Part of a small language model's weights.
Architecture: no biases in attention or MLP, tied embeddings, capped logits.
Each number is 500 + 25 x the weight over its row's rms, rounded and kept within 0 to 999. Layers, rows and columns count from 0. Numbers have three digits each. The size before them is the row's rms in percent of the matrix's.

# up: layer 8 MLP up, 1536x384, rms 0.0565, rows 371-381, columns 256-383
# down: layer 8 MLP down (transposed), 1536x384, rms 0.0467, rows 371-380, columns 256-383
up371 098:516508500535494511481490500486508503497506519493509491522447498514486541509534476552518526516478467515519522465554543542504471533525435511482479512508456447504504512486504454485480510483485541482503499471497503498509518564455515536498507505492475483486531499446531491439528497525460507511531535519515530499494528485516493511494515522488534481502502496508488500515491481508488511515489
down371 098:514493494535499488501449527531487474558524484495496492531521481482484462455451526511524521501524519511535537478492514487502453497457504507487534461478495506486473487492499555479500477471554536508496461524487517482483519493487523466541485476484547540473506462502502466487471483463513475456496506504524502553475491444470528492503557563489534473522524515507490539483546475536512491477463
up372 105:463494473498501509505477505470473535520512527494513489497458489533485521525480478540495495488461503509547519479534496496506495484524482446478491496489506507502522480502529506509499515492504484513511501539499492490469510560496521475518494540521465511480511524527520497506519537520514477511544580491522541490503504473490489486474510511469510491550498473523490512442469474475502504483502
down372 113:515505517510500498491476513473528461504487536490499515491492487494507538525502509482457490465502514493482496524457476514491516523494539510498520531507518468489492510498518530518499486493523486486485498495470521520486487495503501511499488528474504503513521480495511489489521469506489499482489546509469494471540529517514521576511523528534514499489527523521512477505472508478515561493475
up373 106:456477425498521507488491491491472515506485543515502440484522551481486515479484497530487504492532487467504531502508473519503486533517468539529495490477475473490539563527523493536499513485484523531499507525517497471527462526484537526449482532508480511479534499490495516497543508512476531533507504508505536495522493461508483525510511508479482492527520501436529518492535515483499498534503
down373 105:480529490474487508505501504496484487500475441492508481484468471471530477520489468462478502484510542522516501508506476504503557501528520482501525459470494502502451461504492531526535470461467483488550488488519500545519552496500491518490467534478549468544479495534524501459488522519519501520492506500508496494495516456504507541476490508521493476489457512547445472489492514503524482474520
up374 092:538478495536465532497483501527530519505487531511511473540506479518509498502490492492534514509476463485478512481490471501501487484478471483546498512545460509472486482500516526529496517546506499508471549482502501498546490545553532452510492525527480488481481520529564498523486498449476466504470509519496476489497528489533498483490526537508529499479494451506524502498496520473488457506531
down374 093:504474490472491527493497498465506521509537493532537476496497462538482526507509509511426544483525526490508442510529523505545502454499521511491447475492523476497507499535500461489480537436504509455524525510473449504495485485488462530530500482511480486531470470496469490479480480511503532519465479484488541499528460509497520508494508498513494477483499518495490538540474501536478511495501
up375 073:493449511452529452500520503480525501500476523510488499519457528514499532484492487498497484491462488520505473537488517504510488511531489502504494485489527523478501489515522524493482521480507494471522473502492515535533509486525541473497487509496513475536499507487539487444491559514507558506464475507477454450479510535505516521534510507489521508449510463492482507551530482530492540519476
down375 094:459502494542465508552513480509493558487491526538511507473493507464519503498531534493502517471484488455573518483522508495495515501514498471463523511531512472490501515507533496499504483527533498507482457503493488486504478479529506525520528513555494499487483505468494509512533452485491473484502524576498514503517461507499464509534513475529489504505494478491503493513513486484542491488476
up376 100:484498494517515489489510531489536493460473524520494494519519507514514423535530480507473507562522531521463526468507494502502517506475510466442532426523477507507516495507475471482511518444524542526538525447489484519485479483526489465490497508497518533537491525521485485508499520488468513485532474531511429519527503477534495480515488513491506501507473511468489547531511489510525513483485
down376 090:480516493487484545485501509530453527524519520514543457536488471508448540524485492499503500518485439493458454507501499504521487526431468493515495515519538490484532535518523478506545469493528480518514493502515504487469533550487516538502542517484512466539529455489468507478502504520540516503477499477452539496510499491483501488511487481560485447488522508504479522536512505493471504475497
up377 079:490529455533521531437509474484496500508497508546477485562477520504463496462459501533524497535493493513533539489495540528545486465491507518538504469520493527497458519497491496525492512469524463469560506518496534469472467468495487500470506477505494500516521503499528496504527526514467516510523527523514492515523487477522511524535486528448544493501520520516473516467468493492486469561532
down377 087:524507543535484506499486476502479530509522502516517436490538480482550496521506505485520503513511512494510509519481496476455485459520475539501542508467525507433521520524462488461518494478485507497519549522491491491528514494487530513489501489523462528484533470513520476500518447492517504492527486534515435450499485487495499533472499497490485471494510457470448494500547475506495544484489
up378 092:529529519468494529490457479492500525494486515520521467502465480498526492476479476487510462556469471496494532501539515513504467526561505482558497471509522465496503519497526515520506512514532476506499496518502546477482472555515539492478524506490488487421510531499533536493521524487464494515486517512507517496495556515522490462473526488530531495485522497449505498469470474507498540520508
down378 095:471487473480532543518495537505519451523449507472541507478497500479496549530456532474493526460520508490479466506506496512533510487451496555478515495521497505517532504455499504481484474497483522490540488473498489518498480478477481476523526492535495487498546515503475508513526487467446530502515554508479497544490491490495476523493463490446488480565523547456515501514537497503479523442504
up379 105:549476509453524517508469478464494520461499499478505483495508510504518478520477499486479460461487458497498508476528487517462554492522489505445508493480538502547486471467469499485538507506507509531486522481495535533521496489502479524512501496475500517497488544545518466531492512496490485537485536516503509508548526536511474497471496519479427497489482485502499482497528524475532504494445
down379 096:487484486440484475545503511515499455477487504509462494499470446502438490489534495513535499487470497507510547464495495495544462518468507482520516507507479427511471532487493477511539460506484520541505495547532483498536512455525480510494474510532528497485496481500488524486498450521482512515506504476506546512473490531515485478538481509489531499535499495493504519511460509540466501519530
up380 094:530464450500553493515505521469497466499476520522503460501489473483502528536457452493477529528489478499513513530486434487523465504518527508516542518479474493534507499507486473522459522476515508491490510484478498511524482486541470510485509438525504489458545503480491493500456536506484466542530491495501516507510522520471491464512473520531518506529491484482490518521489522511491456517534
down380 078:476460480490511501510495478475525476499489483498482497512473511489487480513471498525511481520518506527486532464497478503509475487498502496512538499485443546475486496533517516497487400480491473498502528497504457488474451482498535516475483517502498482505479490523517529522522489518469520548486528438480523529498510483529488499488467506513479557506530470493514505509520505495474485512525
up381 085:496469497501473486547535508461476481509478508499480474493513478493500478522534502508489489459471496500498512541503439530530495489463513477509502489474485509488481487484500522517498517489506501506515536490530513480560519515524462492528472501491521462519516489512531501523455506532521523501505525507516498478526465470487531549544516518516464452492501471525508519464439525445542517502519